Weights of a small transformer language model.
Architecture: RMSNorm before each block, rotary positions, no biases in attention or MLP, untied embeddings.
Training: a variant of SOAP for these matrices, 86M tokens, 5269 steps.
Each number is 128 + 24 x the weight over the matrix's rms, rounded and kept within 0 to 255. Layers, rows and columns count from 0.

# layer 5 attention output (transposed), 128x128, rms 0.115, rows 7-19, columns 0-127
[[147 146 138 127 140 149 123 122 127 112 127 131 149  97 124 141 144 113 110 122 136 129 116 124 134 132 146 102  88 155 135  92 136 103 154 123 157 153 130 141 149 144 117 136 145 138 122 111 136 131 132 111  91 106 150 165 152 158 101 122 124  95 110 130  99 104 137 149 117 127 129 138  97 119 154 150 117 119 137 120 174 144 138 171 120 131 112 117 134 103 137 135 130 103 151 152 108 122 125  97 109 148 127 124 102 113 128 135 158 113 145 129 129 135 149 138 113 124 119 118 129 142 150 177 138 143 141 125]
 [125 158 131 127 117 143 104 118 121 173 128 120 122 151 127 127 146 140 173 131 138 151 138 107 127 120 160 108 118 130 132 115 121 152 109 124 113 124 109 128 126 120 117 134 145 110 120 151 107 107 142 130 115 102 118 135 113 124 147 138 129 124 124 146 144 112 135 106 110 122 128 140 122 150 158 134 129 133 139 128 134 109 113 107 148 127 131 137 121 123 135  96 122 136 156 122  97 141 117 118 104 121 162 105 111 128 125 127 115 133 141 113 128 142 135 120 121 116 105 127 124 122 151 136 109 123 143 129]
 [134  82 105 118 111 124  93 125 133 132  97 127 136 113 137 143 126 111 124  98 128 134 148 118 146  96 143 108 152 143 142 151 159 129 114 143 119 102 134 131 124 114 125 115 131 143 127 109 133 155 152 136 126 138 126 141  98 134 121 132 118 111 134 119 139 121 113 127 116 128 145  86 135 130 121 142 135 123 146 130 167 104 133 126  86 100 172  99 123 136 151 152 146 132 106 152 137 106 137 127 131 115 156 165 148 124 113 143 139 143 157 135 156 127 134 129 152 127 158 144 110 123 115 128 118 124 113 110]
 [151 171 140 140 134 143 139 131 142 159 108 156 112 136 113 140 106  81 122 130 112 123 128 114 174 116 126 130 105 156 115 158 158 125 143 127 162 126 164 110 153 124 121 117 149 127 153 126 127 114 144 120 130 146 123 131 117 121 170 121 114 134 139 123 145 168 111 133 127 124 131 142  97 123 117 113 139 133 114 123 104 130 141 130 133 123 126 112 100 152 114 134 131 103 128 123 143  92 143 125 110 131 112 122 131 129 151 113 126 136 114 145 115  98 101 129 104  97 140 145 160 122 118 124 156 126 135 142]
 [ 97 123 112 130 142 122 143 130 152 168  96 132 138 145 134 125 107 117 103 113 120 127 137 129 130 123 125 150 133 128 137 142  98 121 114 153 104 125 131 130  96 129 135  96 133 130 124  96  96 113 117 122 132 123 138 141 119 107 107 123 109 125 118 151 124 138 151 119  98 162 119 110 138 117 162 131 154 124 146 111 112 108 149 144 133 113  98 159 121  95 136  86 103 130 119 121 145 113 109 107 129 106 125 151 156 127 139 142 127 141 136 129 105 111 137 116 128 105 145  99 131 112 144 114 123 102 117 119]
 [135 132 105 149 102 111 155 136  93 130 127 118 130 120 121 159 136 149 110 144 137 162 140 120 136  98 116 155 115 123 147 136 174 114 120 120 118 127 145 116 133 150  83 115 132 126 123 138 144 148 126 130 125 153 137 137 143 123 125 152 156 144 113 146 148 131 167 131 122  71 138 109 115 131 153 131 128 119 109 162 116 149 101 130  96 116 112 164  92 135 152 135 151 115 120 151 111 135 131  96 126 107 146 153 162 123 153 121 137 167 123  88 131 120 127 119 102 118 119 173 153 135 133 143 134 129 118 105]
 [105 156 133 154 119 146 136 142 112 113 107 125 120 141 134 122 107 139 105 140 144 129 116 112 132 126 148 124 136 120 113 136 131 132 159 125 102 115 155 101 114 139 137 139 124 134 128  89 118 107 115 119 137 116 113 132 147 117 121 125 124 131 117 106 127 141 124 151 126 112 115  97  95 133 133 162 124 116 122 153 157 128 136 131 128 130 124 109 112 104 135 123 123 113 136 134 111 161 120 150 145 132 131 143 102 137 127 101 153 129 100 117 166 158 149 113 150 126 144 144 143 162 138 174 121 134 137 145]
 [124 131 117 121 130 128 105 115 134 117 145 125 131 124 137 123 126 161 118 125 116 173 129 128  89 114 142 105 101 115 148 137 106 116 107 140 102 112 125 123 118 111 107 144 116 130 133 117 126 134 150 167 108 104 138  95 142 142 134 141 139 113  85 152 122 129 145 166 115 135 124 103 127 150 140 139 139 130 105 118 112 137 135 125 144 114 125 146 153 110 167 121 130 112 148 148 126 147 107  88 139 123 122 122 104 115 134 142 107 159 127 137 118 110 106 152 143 119 138 132 120 111 139 124 105 117 139 174]
 [160 133  96 131 126 140 132 143 104 161 183 129 120  91 151  95 123 123 133 122 145 116 138 137 138 127 182 129 105 114 140  81 137 118 106 155 124  82 119 127 106 145 183 119 111 119 127 118 128 111  88 123 128 129 142  94 114 114 112 149 154 150  84 150 126 147 165 135 130 115 115 132 116 134  77 113 107 120 119 112 127 130 120 141  79 137 141 175 119 141 155  96 151 152 149 130 129 140 117 129 147 123 118 130 112 152 120 133 116 138 132  97  98 112 124 139 137 148 103 114 144 162 150 138 169 143 127 152]
 [158  98 111 159 141 139 133 139 130 114 158 102 117 139 120 132 129 136 123 134 130 100 120 122 115 124 102 127 139 126 128 141 123 102 117 146 134 104 108 104 138 115 174 145 116 122 141 143 126  91 132 124 132 165 121 121 144 115 152 104 126 147 139 125 135 145 134 140 125 152 109 141 124  97 128 170 116 124 128 141 104 109 126 145 119 118 137 142 133 120 137 118 141 125 125 102 125 134 122 139 152 157 124 143 126 147 100 148 135 123 124 143 127 114 168 129 132 135 121 124 129 126 116 144 125 115 122 144]
 [147 111 119 115 148 104 127 150 142 157 145 131 109 139 103 125 132 155 131 126 115 132 116 145 117 186 154 118 154 122 134 117 138 110 150 123 123 132 151 139 152 120 112 130 146 111 134 123 112 102 139 146 146 110 128 123 120 118 119 124  91 141 156 141 147 102 113 133 131  94 140 128 125 118 136 134 138 130 116 145 126 140 109  99 122 126 130 140 145 134 122 112 115 136 130 144 147 142 125  99 135 149 131 143 113 120  99  80 148 122 160 123 126 143 160 123 145 131 130 148 122 151 141  94 146 102 163 125]
 [138 131 130 125 108 122 119 135 105 140 133 134 152 117 134 117 128 137  86 149 155 144 109 123 130 142 108  95 130 111 131 134  98 146 107 111 125 140 139 158 122 120 119 157 139 111 124 117 121 129 121 135 128 156 131 153 116 116 137 141  97 142 150 107 118 125 117  99  98 135 114 140 126 132 156 124 117 121 124 123 138 121 100 150 108  94 138 137 138 128 130 135 122 138 160 120 133 117 139 132 144 131 111 150  95 121 123 109 134 125 136 127 135 146 110 136 123 106 120 140 147 150 108 114 129 131 134 165]
 [141 127 131 101 106 126 134 125 144 103 120 132 129 128 141 136 125 116 140 119  95 115 138 123 154  98 149 124 134 123 119 168 135 125 113 133 120 129 107 121 137 129 117 129 127 131 128 105 138 130 133 140 124 128 123 120  90 135 139 145 104 123 118 123 133 146  88 136 116 111 112 111 137 122 143 115 125 146 130 133 139 108 141 108 140 143 116 108 124 120 117 129 110 152 122 109 117 158 138 131 152 148 135 152 149 154 163 142 160 113 157 103  94 122 159 128 136 125 109 137 139 138 136 146 155 115 159 138]]
# layer 5 attention value, 128x128, rms 0.122, rows 8-19, columns 0-127
[[155  82 139 117 136 123 134 148 157 130  92 114 142 133 111 125 117 142 110 133 141 111 144 146 148  96 114 117 107 137 128 131 135 155 121 142 140 117 127 142 150 140 132 104 137 125  98 132 106 117 127 101 143 137 116 114 136 117 125 157 123 114 127 121 121 119 131 145 143 107 100 150 126 137 121 139 128 125 139 147 126 168 118 128 160  90 101 133 121  98 108 122 142 117 108 164 123 108  92 127 138 132 126 110 112  98 161 128 144 167 156 120 137 133 159 125 120 143 160 104 119 133 146 150 132 142 159 127]
 [116 146 130 135 142 154 131 115 131 128 143 121 147 158 144 116 137 143 114 160 114  98 106 113 135 159 141 130  99 148 127 114 147 153 127  79 145 157 131 120 128 147 141 117 128 118 141 162 107 138 120 157 114 147 107  86 155  81 152 137 140 133 144 113 164 106 134 168 119 136 125 176 142 119 112 141 125 138 137 122 108 151 130 160 137 180 100 158 136 138 137 103  98 155 139 131 146 159 127 152 127 151 121 104 129 133 160 134 115 118 119 103 122 131 121 138 137 150 143 121 132 114  95 141 142 110 126 124]
 [117 140 107 120 108 167 113 132 124 140 142 112 146 107 144 135 124 145 116 161 144 119 126 147 118 122 132 124 140 123 107 132 110 140 102 126 103 124 143 138  99 154 177 146 134 117 159 132 117 129 152 152 149 117 142 152 123 140 112 133 140 131 122 140 111 134  92 108 108 108 135 136 126 125  94 100 141  79 135 133 124 131 118 125 141 128 139 121 149 160 131 132 109 153 123 136  91 167 138 126 125 109 146 129 136 119 101 134 134 121 117 154 138 153 110 109 119  90 127  98 123 106 119 120 150 148 135 125]
 [139 137 119 141 126 132 119 118 115 128 111 152 123 134 139 125 126 152 113 162 109 110 154 146 129 121 109 114 136 148 144 123 142 174 104 112 105 107 119 110 105 130 130 117  96 128 103 146 139 145 133 127 111  93 117 150 129 127 122 130 125 114 120 112 121  73 160 135 128 162 136 139 127 106 130 168 151 134 122 144 122 145 142 124 124 162 128 169 140 131 114 101 138 134 131 118 140 122  91 130 154 150 136 153 146 148 126  91 117 113  90 152 132 127 135 121 150  84 120 150 120 137 113 126 116 161 128 147]
 [114 125 116  82 131 111 142  93 133 135 166 135 156 142 140  91 158 116 136  99 109 116 141 105 113 137 120 135 168 124 144 135 139 135 138 132 142  87  86 159 128 116 118 151 119 134 139 105 107 102 144 106 141 133 144 115 155  79 124 129 141 133 122 135 126 127 137 127  86 132 123 149 115 145 137 161 114 150 173 127 104 136 155  99 132 128 140 101 121 136 124 150 138 160 128 124 146 151  90 150 141 139 114 122 101 109 103 150 118 133 128 147 129 136 133 190 125 111 146 115  99 126 134 112 115 128 138 158]
 [138 142 124 154 133 106 125 122 101 111 145 141 123 118 100 118 123 129 144 133 137 132 161 126  87  90 128 101 121 145 110 143  80 144 151 149 136 126 126 133 121 130 128 111 101  97  88 148 105 125 145 101 117 149 158 112 138 139 110 157 124 163 132 110 156 160 153 112 123 118 126 153 129 174 123 116 113 114 140 108 107 124 113 136  93 137 156 133 137 142 125 141 151 117 148 121 122 146 110 144 111 111 160 124 126 128 176 150 102 126 124 140 110 140 140 137 121 157 151 117 137 114 131 117 107 130 111 103]
 [169 140 126 119 128 134 118 134 119 159 113 146 112 165 119 113 111 106 132 125 128  97 132 143 149 136  81 134 137 139 154 123 148 141 115 121 157 119 118 161 112 159 154 130 142 132 105 117 128 124 118 126  97 110 163 111 124 142 147 124 142 124 146 133 124 118 172 118 119 125 155 106 136 147 125 131 112 140 117 120 146 118 122 130 114 117 111 154 129 120 101 116 132 117 104 127 126 117 126 140 124 147  83 105 117  81 161 150 127 140 155 141 146 146  97 109 100 108 102 119 136 110 102 137 133 115 122 135]
 [143 109 140  98  85 138 105 128 144 110 136 137 116 163 124 155 119 128 123 118  78 131 146 122 114 120 130  95 189 101 127 116 112 149 167 133 104 133 104 162 145 142 117 107 130 143 134 120  96 114 162 124 133 129 141 121 149 124 125 120 135 133 163 155 125 125 157 126 147 161 148 125 122 172 155 146 149 118 128  94 153 123 152 118 183 129 142  94 126 120 124 170 163 140 130 132 142 137 108 125 119 162 118 120 140 154 127 115 146 140 118 145 148 103 140 131 100 151 135 140 141 114 105 147 108 128 116  82]
 [ 93 132 115 138 114 101  94 140 124 135 104 106  98 132 136 133 125 121 129 154 139 106 136 117 115 127 143 101 132 115 144 115 118 106 140 118 108 134 166  92 115 112 140 112 126 122 127 133 165 137 139 134 102 125 134 151 137 138 113 104 154 125 118 123 117 148 145 113 140  99 120 103 101 125 121 116 119 118 106 139 164 152 146 114 142 135 130 137 110 143 138 122 129 100 140 132 140 130 139 119 108 159 142 156 123 105 120 146 157 149 114 140 115 100 137 158 168 152 130 132 113 118 135 136  94 125 112 127]
 [123 151 137 142 116 103 111 142 142 116 129 112 132 119 132 132 125 123 123 115 112 116 126 122 108 100 145 120 113 136 134 119 143 117  98 173 112 137 120 137 124 131 129 136 111 139  88 135 112 131 132 127 126 123 105 111  94 158 114 110 142 136  84 149 116 126 138 130 123 136  97 150 140 146 113 125  75 117 109 101  78 127 139 138 137 114  94  72 131 133 152 156 132 135 131 140 119 106 145 114 122 136 130 126 136 151 136 129 145 121 159 169 144 116 144 106 140 141 129 116 124 128 136 125 151 174 152 150]
 [148 142  87 115 115  95 151  97 140 122 124 134 139 139 161 142 102 148 163 136 133 145 126 126 160 147 140 122 110 142 118 107 111 120 109 136 110 129 149 151 160 137 100 138 122 141  73 129 156 125 155 120 113 130 142 118 125 127 117 122 141 108 131 123 107 150 142 124 127  92 139 127 114 112 132  95 140 144 141  86 126 141 133 174 133 154  97 157 130 134 113 117 124 144  95 131 115 127 114 135 134 121 146 141 123 114 141 128 129 149 132 141 119  89 105 107 118 181 109 139 118 134 133 132 131 108 122 154]
 [ 97 116 164 139 115 117 100 142 141 126 134 145 183  85 144  72 146 102  82 149 152 132 135 122 100 144 134 138 133 126 129 121 147 106  97 126 103 158 125 125 115 152 117 124 114 130 105 126 108 142 151 112 119 142 134  93 166 112  90 119 124 119 112 124 149 122 153 116 188 141 114 129 145 144 106 101 138 130 127 157 108 143 121 152 130 139 139 137 142 118 130 128 109 128 129 161 133 128 141 135 134 134 157 121 124 132 124 128  98 162 111 121 150 124 135 120 114  98 118 127 133 144 106 113 122 116 119 126]]